{"n_kv_head": 4, "d_mlp": 1024, "norm_place": "pre", "positions": "learned+rope", "rope_fraction": 0.5, "qk_norm": false, "init_std_up": 0.0458, "lr_head": 0.00967, "schedule": "wsd", "train_tokens": 551100000, "dataset": "wikipedia_en"}
Each number is 128 + 24 x the weight over its row's rms, rounded and kept within 0 to 255. Layers, rows and columns count from 0. Numbers have three digits each. The size before them is the row's rms in percent of the matrix's.

# up: layer 2 MLP up, 1024x256, rms 0.148, rows 825-859, columns 128-255
# down: layer 2 MLP down (transposed), 1024x256, rms 0.0682, rows 825-859, columns 128-255
# gate: layer 2 MLP gate, 1024x256, rms 0.149, rows 826-860, columns 128-255
up825 098:105155134155035143123126171116131146135116145105152156128174116106133127154153113119085154139155120109094131110079125120111129107099144164138115078124082107125087108162114166120103134070128111146147108156097169114139120152196147141151104100168119154147143104100108117130112118148158137083131152112120137122141080125133135123131147122134138123157093126115130121137110144136093122134114
down825 099:126180145139123136132096131149135168157098139126153152153164117142173123091147105147117115145141158111092156132131095150103125128141088136128122107095173132156114145162170126130110135116123113165142126113095145156158123114165133135146098089121114138117087088099128149158164083163126159149160146102182142096123166088152153122168145134156119137140115138103153111129135144119098140119115
gate826 097:120087145124145146099094135137122134144139083131146159111126156114161135178167127142115124136172148119115125142092105131129115112159152134114164125119146124141100135139109106112179153148157119111150087118166150117091142095142167090107106123103094113112134146126138135126062104137130135142162100154147102099098170122052184135140099174150165136119170120147101170118139129134154080159158
up826 097:112094091088113150097171107132143142097131122128149116106103152105133124120111112069129123110115137122119154126103125130159099114167168137140176145123114161110156123080115130133128101124075124122132113097128164177139149105131115146152140125071117115099158126137127109135119141112168115137133148161094122097105125076165104077104145114123094134158144088181113139163123118156110118127181
down826 098:097107158130140114124124131142125106134161131112106154093135145144117146095140130111119104122118085115154110154133177169131159113171133114094099171159145158115115105098083128112144150150090139152122162144163141105185108142110118127103172120163106156076144138146110105157131083136114131163086116098137135142125134131085096099119117119075146112133107153098155148146099138142105139124113
gate827 098:118085127168138153092110116146123115143127147126104120165114120169140121166137106139097104126098106134148154120123095146116151126120106129134139131121112136129150096137134080180167121125143089113103131117126101140132124092142135171116079128140124123128116111172109137150161133120117124108085137096149113134140117159126179128124125138154097082114117121138144083105114104123120203114156
up827 105:127139088140139102106109147104146132151108146119126104111152168130104124136110141099120122073121183125111146123152133135115136104130184124117165118131120122104084152118135136147112123116134149100138178137131119161139178146145096090131138098132130118138145155183125128131086120125120114131104090128182130132083089136115147130147098135111113181166086131110114144101163101114143084131139
down827 099:094141165136102126114102160084117139114107109137143126134156146075106132127135119119159106127124091112117137157183149137109110121132134130093145118153147191122114113154089155110127151146157119104150061157125180108174157111128146116126090122155131129104132106122152163145111120093155140119125169122152127149143134105106088108069133134155178136154145110072096120087114155131136103158137
gate828 101:120125146121141106135106160106141120099090119079116090131117129160106102100159109142120149130093145168103119131132158128160123144134117138102155120112144114152125120134114069101125120110140145128119108173156107144130126079102085137108138135099132153143121130112104136089143074160147155104134102110148154136125158134129178074122149153121095162123183170119146148152095138126122137126125
up828 098:118131111157123072166096115132169130121079181117131136122125154126064130147111144157140121103144101133153113141118146159110086157116111116139169167140144074160116107119181096185124153134118129149137111142114122139144177098123133126126097130136058094099126150132142115170122122134095111118141173168107119111204131113146108152147150117089147102099135073131123149147113126082142094144081
down828 106:138150173091122126156113167092109119099102141125125155102094157126118103104124129087120142142182137083092150153072164128132103194129168113156120141142149120169125174135117134117130085111128115114143131111126141121133160158101124128135104140092110127136153110127086096148160117124139162153126120135092144138116130181140090137083140136139096159133136113113087121102121171172109150073124
gate829 103:087137144132157111115174126121130107118117113139155114130133094109169118147122138113106120141147148128122118085124164192143122160130137126135135107110101090100135124126122092108157128132122142108167067160119152134114116083131083108142136139117173076135163160130150120129172079099141124178122148146111112119130147108115088138132097113107162066136114123123170116120159114187132157142099
up829 091:124121154124133165167200161099148096139111141137128136130143087146140156123151116103143147112131139099100123099138112145117153150121152121154163134139113104078159122140125131125078127105124090137139130172117099122122076136126136153128137120136134097132131097184120135132134122130112163108113130155138113120103164120130160162078186088143104146113156110138108090163101139118116205146104
down829 107:160133149126121114130120111089139142093138106141106103111128125123112165093146099158108135105141136097133119123167144153078178106121117173121112130144123078089089123178140094128160135136117137088165165119130114154081136169113160131120175147104110145104160116083099116121134164140161121065151174095133113164147126135160114127130126157119117126131162124117122205116132114135128115127111
gate830 100:101118133100132099138113135130139138148130109126138119135177122145127136132131153139119118128129133121127156157158101120162122159125104163125129129097150131168129156152101111116124142140103119147143142103099099176139096167152091117148118141161129119135147107140149150108112123125158142124141121115086180088136185117129126127132125119151171147162149120144098151119097095144141166124075
up830 098:113133153107169144162118114145127146126136134199108086149175141132149145122093129105113127120112117126133114157153100115130150129132109146148097162138159114122119145097121142129088146102169144108150157108123143075096146144119119128164092170103123106165122132125121180123105087103121101165110127118130047137156112153118107143118110138164134118110128134147133106131095111131154131098140
down830 100:159116124111138129133167131148088112081097139186095129144090171152106129121146142105142095139089137145163120177124145123133106116125111085156104107093098161148111153166150132101087146135144169136137130127135139112157151152094122117124112136129107135134147124128102138124113114134133128158145084148169070119122104075124129148104117100131122130154168144107124174083107080117146112075114
gate831 100:128122127115105149160153116064119171134149139136115105127147099118122128130160104115117086131109110114136189127102077116149158139116129102135125133112119137082127134133149123134166190116156088116119144135128126120118142137109148152146144111094111138118118123124157123111116085113194148119117131147132113132141136150111116119144164116076113103115126120120146146128109114193120137075153
up831 101:127131135115118158117148162126096101139097137178145144137115107130130135142089138166083123126101107109144161132119171082118088108175098136122132104086095108121105120160084151155086088130114135115123118092127132117154134161103137163128159083101150139142132094133139115117118114098111160138137104112128133119116179164139136148147144157131128157123107100137155117107128114134152113149152
down831 110:075172141157140097148155109134108142131065100168145132123136173142099127104143095141115113071132117155145109168136173153160119150122118141131128113141117138133070135109120129146090145117129105154170109101107093143129152097121154130092125165154148137125133085114121159110127113115121182126150093054085159146100123128153106104121090154118142114120105118117132126115159138118138146128182
gate832 105:148131104119139113132122144120148124127093131164109173106112120128128152099168110119112119112120130133154124121122140146116076145136124107127123123157137122105136139147118152124078091151163085128157091122171107129122129093119149142147144167167113082109140112109094108163104127128112084084131111125103118133099097094114118166105179115150085160152131110114146108149150143140116135119123
up832 105:171144124106132103100160107109104126097160138143131096111118126141166136144136122087124179110096093100164125119148141120126131076139105150083122109116143095104098109103171157096110107152102144125129130192125119099108115167127134155115164107161174159124114095180139111181133154165143108147115131155120166134116116134144126108140121133179138113106092125102100146155097097118137124110121
down832 104:090090114148123122128135151113117132087134147120153104169170135118171131087130141141158135145142072123118084092112163083199118150134133126109132135132120109118142121098127156073184153105123140132137153125107119117131151153162146171164064124127155143111108094125119128105140096145092102134167139104163081137168123127138158116142121125096138114106164144100103179106101147126123138138116
gate833 094:136138120128135131116148123123125186139094164104129135112132100152142134101119138131116130109148160188114098143090150119146132121071112107121091131113122063160087110114129117149149111148134131121106140143117122141129101165095134160202123137138128134139118163112120133146119084081103141150166100155136129181145161116170067117125136111172136149111150130161148110108127150127127129128154
up833 102:094123093153106127140141140147109121181144111067123097112138115162111129114135157163128095136120107100105116151168115107166094084134134155149112164102151184113140125084152136104132122118099150075169074113132119134098131122095093128127144111093142113137078155132133115152147098097168101121146167148134130093138104075110123100121133135129111129124140082122130103147123122146096119139100
down833 097:191122130158136138101115106115151119106164158105163103086106125102096111106146133116148128120134136172132122154088104151085096164146088129139133090127128095148154117157127155086103174137098171142070169153106110154144156119110075117123129139136113152102143126114152122157091136108130141139130141153142107162149152088146102137148146119119133145107128118129129168097123126109153104111120
gate834 099:171161136045128131119109102117167135145136142151116141111175118133144100132107106178117136137141069099151131149185159151124148104145117143153099180109133102119107094096122109118096129129122115139135111156138153107114158124102131154119090141103062121115130124126107116137127119105104097128167129129127168134149125132090083153119111126115115152136174141163155161106150155124150124120084
up834 100:121158096136110102078144136112111168104082112153182103144118155120129149095099132102158119174100077136129136195143116188162116112124197147090115139170140098108129116131180126128101136100122147100138130104134088095112087146152087097134124152120161099115128137155154137133165133132156139139120155104150167140110113120112126115127123130129115117136081165121105145116105088108100131117137
down834 098:108118116127115091158112189107113144080090070130177117092116147115096132099128135147127112126113135119135115160159063090143137126119116147127083114141141120133157126110130133151149140134160140131138152130140105146149125123115128120129113126142117143082128188135118083152129117120189101162137150136136137155150131145130127134103166188120170190123121159113148127116126079116099168132110
gate835 095:099113130117156158132146114099121137131116128135176145112097105119107126099095092156105172105162103124110154149127085133111145108147126119108054125115112092118099145118127145134162105149149130119111110170104135132129124140089101106177124057127127160110139122147122170115184159199107101133138117114142093160153150159116114136152101109169096121123115166146111125076109103137150146103077
up835 092:109133127134168136112137131125093136120126127132100108128185109110139125120160130115163136157136122106121155117145110170162119165136171180128122139123134141137136093144134140148131131120133105147120166116126121102102162132126150126100129138120142148152110103166115132123133144150131099096129138124128083164170161089146111155128092136092151123116098153130118150123113120139140118121091
down835 093:134136078121155136121185121098191110149100145148125113100128147130116124136169159124165107133144138147131087117081090101092133091115114124116155139101143097119167159148130115142128115141128098145142109156120167144135125141125127182126175143110150098155118147114134133142148080100170152085078107125141103158146129124124140098121105121123123123092180134112115135085125129127104141127133
gate836 097:102119114084145158140143073115135119136154154128147103134129096130086112073140142124113134124130138128138131125157164134168096116141078090116087148144111143097122128131143124077125142153170164119136094106134108095107121146183135163155104130191135134130058098155137119130103117081139140137107133146146108128115151175148166110151182127167129167116137128159140154109139113110122122163128
up836 103:141142137128139132157134135121193143123118114159128119129100126165104117150116137136174144149136131150115108149116169121133137102159165092078110110090131099141126130125152138126138145107111162138159130132105134172110171187127118094118120129132108186116104118154138142137130155064144088101148105159157111140101103166068121115130097125134127151111102124161136096120164134125140095135101
down836 096:080149132156099056111117135137145132148127116095140147112125120105121110103108129156116115130190128146135135144109158107134119121179160118119083131167132132094147144101129176141120136134126170110148146128109151116086097128127108125106112126180124153081104124131134126104137112140150144134144181121170119133120100130127119160090163137100126127125187105114116153117172126135135113141150
gate837 109:147137125143137115100159146112118145151136156161135146153166173096147149151142141140139140097079064119121168142119139132152155152126121144120121081128114118150160102159174126118146135140140161105079103144107154103147071153103074130133074113133114109145129154111139133098123106121132098137164117110121159110086101109155129093172143166089120108061142146112142125098093070152144087132064
up837 110:147139137135173116090123151104139119147108146122140136113129098154145153098162157147125118130134129122134140125130116124105140140118151134137112084159124161111142110101151153160127123105122139118155131144110105157119129105165180101108166134128125100109157149133171129116171107158156129139113152161152146110147123148142136087096136093085121094129092091116053129094095121162138153143164
down837 101:142163119106121115162165167161147058114128148086104157138112114148149156154105148117127129168146095171096102136147136123084093124119109094135130168124105103141113126128115127125108117127151128156119099154113119110091179141153158141136122122102103164122157137149144165130151151162119122165149156187120073130059137157147103154137095108139143137110124071117143112135133121124165114118152
gate838 099:140089116128141135122149090141141102106128105096155091149105126109117122122085122146105151117087121127150088118141121155156121166125152127083110104164150119116156140074149136135178177135118109163121135140135096098116181145121098170098140100121133160117144122148123126085116113115151109093116102122089134127106101124152109124138128136120111129146110164155102093159127137152148164085171
up838 099:160122130095145122119180111111122123129144108132146100106090143119113126127103125158111130131145128167113148099107149150127104125092116067117082149121165126147148133154127109152096129067137108171110187108128121084126120152095110123121139107118131119089121122165134131127136114135091127161174132104143101081099135156125144123139125110139093114154147154135156150151117121182192141137119
down838 097:129109115135160211141124117101071130148108141114128114144147128097126140116153152106161105128106082119039161145112087112114153134124125176127139179130161137146132129118128103129084096132138137113152124152079169155139109145134124148143108165088150111142113109114137111172195121134128146156154157154134175125145157147122134158098149150142128148098127119125101125117159114083127091131115
gate839 105:104113157120139178127138155112148112157074155131135122156123121112130099115161148166144122124144114131080143111164136094097143137139096165154151114121139151136090121142073131092114107144148160105089135166157224139125120156134116103160132148122119128132202111154129171134101097139147156117091143116101135118155150098133105130130140143127098152113149130082140086112156134155132115131112
up839 102:143092130106156133143142131121131103130162152102141056138133128165157153131176125146139161086142094145091132121107137151137129099147117172122143142167130115098176141151126134171122115123146100119129134138084154118119136075105164081064089160162138079160145148128128111133108146149092160121106106095134121107111131117085120155151117119106157131104148112136136114127130130155127101096164
down839 105:140121100130115142107147102115149144126170180114133207125120130170185144139112156096082148149117189123125129121151156095108160115147112115096146116117106197133083110211128120127152138124128144119130098123127123111144078102144138124121130170121099108092126142152149131161126124103090129099102090122137129132164139119131095129153162138151124112161147087105116141167088140093118141142159
gate840 102:098149104124121100151124083122119126138136113078123114104076162161121163133154147140128099163128134138122132153136091183173181159118125141123080125125090107108130122140120089143174130117111141127153116095105113085149089136135098127114170114098112134131121140114122119151112123073138122115187144109130098127153145111159145121089133128171107137145130085125111111135116130146130176167119
up840 106:119094139141143153143057180121126157169136133140111106132101113134150110123118164150170123134097129112113118117126129120148095103142174151100125125119136079099132130100138110170152127120086107126145131130140107144137125142120133120129091133150107116151124166164124144141156134178161164131133135117111122108194136119131158179120132158102115191149151114079146108114136146176143097133120
down840 103:089116145144153094161167102101136152146087141115160123072098147149120137142115140149127074111127113132163083120143183131136152194146131090166142096114113108150119113148139077112115131148162193130115115133166130157131117142107112107116137146150110096083104136077123150092100119089137128102099142172151126138135150138149110106117130128140128154126112135176134070119088068107099110124158
gate841 100:170128122125096112129122156141114155132160143132187153135084140141115114135124093163132150112106164132057102106153083120122150090149128116131102129111120087111075096155103120123131131143116100147146144112121162055145130131136137104112106157126101096104122129151124087142114134107144151105142087116123146137136125129125139139128140120106146173122122157182061156077139192160122106126132
up841 100:114130135159107121128125149097096139142131128172128116129141129143104171158153165108158140145156145118153104139114159129069148103152111155116142130141127146185137129131124180149122132110145120157124136131121119116119109063096109156115153101164089191131130134148139139125099118126143139144105148129145124139100167152127115140129135142113079146095120172106099108130121139114120095143146
down841 101:149106142107154157161138104137122107179111135141121108147135093145115135131134146140192127130117111098106120129094156128113153142069117160135121154088165104160045147175104126164107121130194131144129093101108123107186155139141134090154123135172156124122123140080161126134126133153098109123127097132120123169082154074098143112137106152144130115108114124117136101131102145123133090084078
gate842 104:104126118147108113140113087126141134124114129138114159106104103124116129141153093075151112113104131155121134146173149173080110094094141186153113166115083180092090123138115153151092112106146152112112115133125080154139128091119126139104110138100099129134136114152108142151137117114165101147125135137113153103111157142144143118137158092122128098125114135145197112147137121189130097111160
up842 104:119122092134107126142124142120154068155164099135140152142121110113104126167106086167121130105123125156120160120124125171083141088145084101133140101156129112135127101124143129110136156129118138158127174129107132111093105144105122132113170117161147098100179104106136107168140114114112129100106108195138093115126115145152108102177109128118095149149129119133163138075156097081110089127128
down842 098:131112137152134135102165117162132154150102151125112106124193108131143120099126146104114115125061117155100052144112160104138119161136147171135126178119080140157175162131118079144132087134161141156142114197133137119164133131095165141100135136102114102120120118143107137125102105136154099112121118136104144146103119130133134128161132148150171141138123172136146158120145141109106109176133
gate843 093:133147133104128127107149147120128163152090166156081133119129092070150127155131110123120101114116084078103149126120114159120111117144115116145133090095131143093127103112138132097158130147088108138123117118145081137113187161154152080098095106135123121133136162175158137107099142129122132133128149130137110192130104137167137182098101125148118097112128112107146133146093120116123167163115
up843 098:164093134140112113133126161108137148127122154147189139189153125126092107149097145114108152104137160128130115125134138085121123137130181101081105109134153139076096127171153112118145119146156108109163152093154153083091144110114147168161124094097134148137135151112119158118110138134105140113151151125151151095155092120145043140134140134122135117097159113096112153104149100153129116145146
down843 102:097127130122127133101099120134113188124111113131140109137128142146110074080167155138116167057142106123193092120145136160130137133158161123102105147152175115122156148106164101141137154080164138123101115145133093149169130135156128129153173143130138122108133116146109115166151142075104092133124112146133145137116173160096078104119146142095135156134149083122122126131153147109125125104112
gate844 096:123116115101165109138126146066119155119161115106117124133145112143155102153094146109164101140107141157134097146123142178135104127123152147091089134128122102117171131157169111103121141094148105137123120108128142161119125110101117137133123122146146119107122117126086131114134096102151171109168079181122126148097110131140132106157127145131127162159132144122102119121119100086084131106153
up844 097:120149130135170160099172114156095146113121084138144131099132119138120086142126124129153098153098102105106137150139137144122174119140135176128096124128149110168176113149133123152133046121080130060125130154102126167122142081170122128114120086091161154142128179135103105149150121089130154152147100135142144132123130166158176126160123092129138111129155123111128146117157140145152125100116
down844 102:103156095079166131121152124088159111116165155106131092150186149123111108128131137108146115166165154087121108144136111132135104122124124151108138100089158111163129128142140170131095146129132150131139124123116125148116129144124085118133131118125097117099117123163098140179183114100113094140109144158120100139126143122159163120142162167115130122077116148118097108140171101115139120123150
gate845 094:144119152149077134107096159102100130134067137154122107133116155119125128125108126108153122122125136163146136144149130110142112109141102120122116129171137111176110129072137140105140122114120120143095165124102136171090137139076163140119134142138118099105138101124143152116110138133084133113133138143134114135108144075147140127091169135147087112153160112116152117116133108127112115144104
up845 097:094163114114108139119097164123107106124142159073161165157121163108106148112143123124132172139156142115165145086121135138153168147108064113166099139137136177147145139098096141135132135104123143134171129097139105100151117138101123124104155140128105149129088126130137077119147113193091164138158115125108141107115149117116095112132122151135102147082161130142136127116151111109124127137074
down845 094:126127133089125085119123120146101116108114118098127101080139143150137103133153171147193113129134121113127131127110090121120134119115168132183108121087136135113092088112153095146115156083140098163150113137123140110147153100153172117132115105072120173117155126122102161112143132158083078130097139161089125146140119111130098132133144107155089121144137107081137149145147093086169121086097
gate846 100:114128154126174112100116109161132127108142133179131092148103155125103105111169159131125098140132114121171130155096128135129151102151116110164105157061141130128119123109131137146086169146166101128142151147143128145139124068121112102121126127084137128129141117154103110091132117119099116141111109089157134099170101138140112124106102118125121168162101117141144143130107130122143087177125
up846 098:125092117101141146159069147158117123150101120147117123122130138179128133105097124122111151121121085103104119108132102108112160109127099154134122156127055172123170106123094182137138098110110155117115115166121158139110117115082101164171144148117109141106129127119120124099120161135115133137123125151098106105117177154115135177139143088128158117077131122126112105090113121092141129110092
down846 101:137131119148112096127116099115162089143162142107147139133112108136174160138185092116156109139172149070118119143127171157135129107125185094139144115103163140122107115113084097145128158121125092150113150145161150126140151101080104139127158113120108094115142118131092091087181117146127111138115122110162091139143105106162130098143136118122127150124123101141174172091151124144110174144113
gate847 088:125090118148149119126116130125149127126101137112162109116142163141147088114158135139084128172173175126128107132152146142112136121122133109091132112118093109128136078127126127117128093144091121122112127157132136132120101108145150138124145155109117130145084133115112111096087158137134097099139146106056122146110139125122135131142144129138117088074108084124105134180149100163140172134128
up847 092:130124089072129128138095181106178125131156140127130126125150138156106148107168143123127137112154115145077149143163142139113116111111120117131144114160096093086127086124116115101148127122094113154111118129114123149121122138134151141147114167095125127137109141116153168109115150143124121102133124083177095169115132105159145081125134123144081127157171143103112053113169100086138136118084
down847 098:122132145152097138087132097076140101119083103119122167129088127120102098152140178121099130157121126167102120126146118142105126092129111098093124155116107127158111162140117116107118141126160121112165137154167149126144154121187123168121141099133105133088163110141149138150124136115138079109180162150146150126155132116132122090131072124133082082111130157136100130096194118172118114100135
gate848 094:136148107117132076111121178108124145136142148144124149086130108120149116124099142113160147134079073088158114152138100119138099171180153180054118086122095102127124120137120123129137181138154188088139134143171115156127156124154119108160101129127107144124158108084146100114125163113126140096138133117110129108136133152156149137117112144102129123172108155155114123134130111129102084129154
up848 096:168096111141119137146135134117179103120135159143126078126135128150150138144168138117120164152126146115151057137119121130156106127088137120103110139096123135138107128070105168125146151133112134133140095142139134152159146150124134134134151128124079114138131163083101114115097120158106066134145126146118134105155134129129108162099138135134147138149132134136122098125097124135111116091130
down848 096:109150093133153136155126094114116141166073116174118121108112140089147133128115092125147107075128140118151149105142077107151160134146154101206104125136122130102099136148162109166155095146108110123126157122103122088125127160154125097156127128075156158113125146118119115146109131126119117148111124113127147156144136133124119120157112166144132115135139124120143158137145130127126121128152
gate849 099:143115136108101150103115106163113116138144142143125108099089141126113104104124158092158124059184138170112099131151136145094098126136162156114133100174159172148134128111129128144132083126106117137174094124132158151136140107124062113161142118134145131132124129112098146150118157127123147187111170117172124096117120131146120120169109110138135136133098143087140089092100166137130116095127
up849 104:142124125145130091124136118118112117072150145151144158123127135122121109151112121102159132129143110167095103137111119094150127176147134118174186160112125062102119108126076125110109130098091118122111135108107131127173117132139106141111123176094120106094102126164134159122178147144186085157124121135109160109122106110121127146142109117118163120103117138169127101110133095115099127151125
down849 104:117094083103151162109086137165171119127096141114144123173133160116110179129145167151111165119147115146124086142118124135117147150125115116130114128149123087158104129119136133092140102114152194094168122171151149104092148141123107059132110144098131125106160132120123114139127129142124132123105181142144155124174142147143150114144128079145136117102077155144076136143125160165127141122122
gate850 109:161121136142090180118188138153117152107092122116080136144117107107106106145112131140139176122115131108118101130131120160088121087128122119090127109074130128124100138131160139161109109124099172127097163119095132103126128126101129135166142104139150139153109075128101138132100093133125116110133121136115086159120101100074148109153139157127147144162150117130124137122140137114151101090168
up850 091:098117099146124142088173137150105120126139139103155124142093121063099161105113106138136148176122133182143117126133147148158177120127095145131120062092146170106110092152131142167137141113103105120100143121094151093146151124110137140133104140130132121141107138136139162128145149132175116153138169117162116148108146130149120108079101180139190111119145108097133115110102113174167067115125
down850 096:141133169169164144119139122108121139131115123139108136126142097139113092141085156154132085109153162138113135160130113154162127156125124087159138227133137151177151161114094150122125110152145103116087121140132135111144103114134095149129114143110129137135145155167097135101109126121127131118155150137138176113150171147111147122122146075170086103127125153129141122112100140140096143161124
gate851 123:108083137142125166136130121137130118109166131112161128093119170096152177165111105157122092111145100160156121126133117167147120126152115161152125112101091114148149145103109114141112127104154153078144082097113164132102153101166076068115116086127112125129129134154114147097104089105174078133105121150113111100145080111150127136141147126137104105139141133135104092135109108163136172106124
up851 113:129151139154166095142149147115160102122093123100116150164098116161109153113125121129113145073082095126128100115141134119119165146112123144076139109159113152133170118164116114124096104147134118160109140161102110152160128123106197124146095138109091089124118105100167072123116157122126121102168134145149126151156152147160099139156123138128122139164161118118118178099121174112120113111113
down851 120:148171162118109142165115115118133086122092127127127134126142089129099158122143128123138140116110086129112113077099170117095129150089105161146128059146129135143150095170128150138143125146141141104118104153134115158117117123099120139107156132121104164136135097127110142152107149124120144074168089120173148197145136066138085153128125119105147130124171128148083177097083095144100129099119
gate852 097:137135160141157138126158144105122127127114091135094134141114102143111122118134125151058144153129097175102098115156173123121131147138136128097127113175116164137085121070105072155172116078089127129146138102163071112170122103122149131167133115104163121111106114124146142154124069143138179171154145168153130141063136123167100113141156141183128148142140151120104131153123093166111118130132
up852 092:135137113094141140134152121115105121108102144120142156123098095127143106160106129138104137151077110131125121119119162136160115140132084191149116114091112085112113121156108154155093134131100173136153167157118112153137124118171116145120131102111168098095122152114114098112133125138135133162132149103123129111116126117122115174148162109151153145133162187110130124149113124116099069124098
down852 097:142109100140089131112133113159136132108123139108158155148125120137180100133107119107128100105147134164106148124105136133104117133122124099143156132176164128122139115144132138146126129145116112129124135154156142101106142078107160139135131097121158163161117131142141098137152134118143104124140147122107146129139172124103128123135100085078131124080183093123105129122092156151089121130108
gate853 103:084117124136108078150128098139132144154147091136163123110097130137120143161106133139094107116153153129178145149130146115129122177136145137108140159151105085116128121108109121123105150127157144120079152131099165128109140104144102134152093139101144104136144113134172148163133066130098091123071115164111165155158132176144130158100171148130165129094119080121107105166144130110147119149085
up853 101:082110126118137091115120117105156119174096117157125182135110138123151125102093118125130086130082143148116124140184113142111147086161126121101136098137143135123130171129075153173121101101157140090113126132110155144088137144157145110127128102114110123155116123147077183148167142119131141168123126175145093105140112144127158106147131103156127116130094132143101157153133112138152149153139
down853 102:109117107156127124076109100113156159121132110146140118120137136135143099110138143112159120145137095111138108170114127119113140128117116146136144151163110108081128175170144110127147131105152133114102106158079115127139103106129134138118124143133143166078129122131111112119101130116131110103107105144086152071090149143157140159126133174105141084166164124132120124188124125097102100110227
gate854 100:136126104155134118081128102133129137113122100101088106145126153138136131167145092158137108093144119122122106169171117109105177122105093133168103136151156116169093127108140122175132124151118123124140112152095151116108135144154150080158102176100144130130112097091154121101109120117142177114132100132118154156161139118128090133135103113170131160154120136096113164115080156143132113135125
up854 097:124087122118114166081104113170146174151099111111102152136164114153115146135155135105130084104140099139113179122169124099091144116139113139134091105107096161155071126135096096148073139145183132157132117118130131112131140127132109094105129115124165145115104143131148119158136118165092117148135129093171094120153152147091150110110126144116121097150107138172118179116139153110120120102104
down854 099:092094102161114142134150091146120118146148150108134105102110161133131128169183105127125157153147096118082170138090167126131096122122086129137131143085093158161113116139160102115104113114100132129085121131148134083087136114111130115137119121126150129142141116138131107128135141165114148124128158128151108109126174115136141132154095102124126125176163112101099110100114126136122147120098
gate855 101:092128110129121138108155124148114155085126124125117141133145141146132103107101157114123154142132143148111111123189114140127118120093143129150138135125131124089131131098083135130115147094135136158095187125173128091131145125142119130149140071130163080067175142130068116152173094161165105119137115090143149105134113143142124110143159092148142169076126169116097103118118121138154145133197
up855 104:110087099154148115162121100133134130128091160114116166073137177115116160140122108141115145130133118129110108104183128145153142117115114142115111122148105146097127141190109189158147178153151150145130085134144120089153171091126119102120079112134139105091148158150164121127145089126121161128110116088160161102124144144111112095120170140153109117128136154122123135119126100095143166116096
down855 101:116139116093127103161143123091130120113111095121105132146135110126170099130147110200134173106106163174159109130114110151149079102142103083162135166158107141154098098140114088145093099091116096140107170126142120138155135139104133145107116114086090161133151136143133150125126179131107129159132165124127126126113145065177137143112118117096075109088120140099126122147118112108105154102160
gate856 102:152089111156068162158143115146115172139089116177109119147125131134107113173161143145137127136151155146081122097137122124120165154116157107135104158100149147162126130111138158132165151113132136085110175146099098133123123151112137123152141161168118121180156145115158176144106116120157085105098086106167146162083124062111132104122176132156129113096134150146111116143144127156121186136092
up856 101:106092168123103155102136120164133143128099147184125104120167129133156134155132112141110126110142145092124145102116126171111138120119108121101169132127113073158140188127129136157150124112170133129148167164095113148122123103108131140139099120112099113161180112163177133067115125125154066146089123116141136132116064143114154135147114132146075134069145090104161135108158142157120116133135
down856 106:143135095144124139119161154103120140129140149085129145137119115121117128131118147125129112113115125146138129127140142144156126101170108118117154092108104099083152119112103137133069045143111155059108123156142124104121143139122101129116094118197157153127119196148180140088127121148085156149129215125117112137117137121159121081139123135114180132141146100119132121100104118110163133125132
gate857 090:117096114137110089128162125153153094093118121105136177151125114137152165131119160131125149131096062137091118135117119148081081171149174083129145120109116073121110076137111151143146112087122133127113159137141119162137137113154106110138117119105111153111148149121134145119117140095164085100140116176096147149168160178122100123092095111108139117124094088116130134165179104147141130127135
up857 088:130099156104123129120126154171132109125139097130146144125163142138194110117135173104145145151120110118135128160172135141138140122142133083137103125124119115130187069134132157140134148157178093130133161083120109116108133113172119107121150143120127123123112123165132150123148140131138095131137083096131137134147154124142147121141145105134169136134094093124107155135170102133179113152101
down857 093:119129136148154140110152125088106123144129137153091124130126166093153096128147098109138070128094125096108060138132091118159083117131090093121140157155126101138129109083127133105184097089140112146110141118146135116081134126097124096125120136144148150134144090141195145147120160166137139128141142138151122144184141130089127141144131161099116177150118109147158140090108113112140137140136
gate858 093:115139115106108107106118125148143133073133164118091120119146172067148113068140101082132149124132152161132141116110133115153095124105118118131144163117132150134148166088106152146145141127140094119146115126140129143114129138128151159150145119062176132164125137104108098080141145133123119106170109152138116072089144141157152120139121114112169161130170106116132117143132144110135153131144
up858 098:155092088077096159138134162099132119162130143172148134125158123111079137113083142105101170094130120082123115167152146103149157113153147132117151144134138141118157132130160143121105067130111167132155116169140140100134132111147148124144128132161150120146128119156151116108122143162140126100126125134093176111138134157103104122124107112180133128106165102101135094139150162087102171165125
down858 097:127117136165108150144164148121197142143097136102105158143079121122143108137102152114127138155163158126173092116117114137141155177137142118127127149153125162077097104165122104115151098175153143164140087098146169114089152133166186148138124130127122074125095125153124142148087125105127098136092104133117115161142113089153080151115120136142090125130171107112141110117096156128150145139057
gate859 101:104161126139104139122133134120152112132060141139122100140131171148156129118065105155135125103136108111095115127098109135143191167071121154125123140099105117164074132110131123115131131127128160113152125117131116135093126121134137080132078159128145168157128168190101084086069114118148147145147107128111175165115097095134149130145179113130159106165129110139142156176121135125121117153110
up859 094:134103092140161123146169106092120152116150132127113102150138119161152145143104108091117119119097137147100133102142206119146126102130117143086122127099112119131161154138113117098116138141140173141130100118136110134070107096140100145158108082107149134169146166102117168145114074122128157136144145140151144102154139120095123125102080139106125117116181151134145143107115114123129144081105
down859 097:137120100122153152087110150109142134079118135155115132153155096146166080116146150151149128122156114164167101086122165125124104158121163118088109123118090139165120153128137144105121137105111102134134120161126154125137146135158146108101120104124110110168139151166090130138112161145095133110121113120091138089193060112122115055147113135157122096141113120170159083148102142134123072141134
gate860 104:114070129118142089087148183147163096128131158177097120121152106106133121123114124097162110137151101151095140092115150164125131084126138129104114112123162108125147114117133128141131132153125124156143117083106118121112144125109149167143156146101131149164122133151123105121127130095135103134182153105147134126099093184063147100147162115129120096135134128105153127125109112099132119153151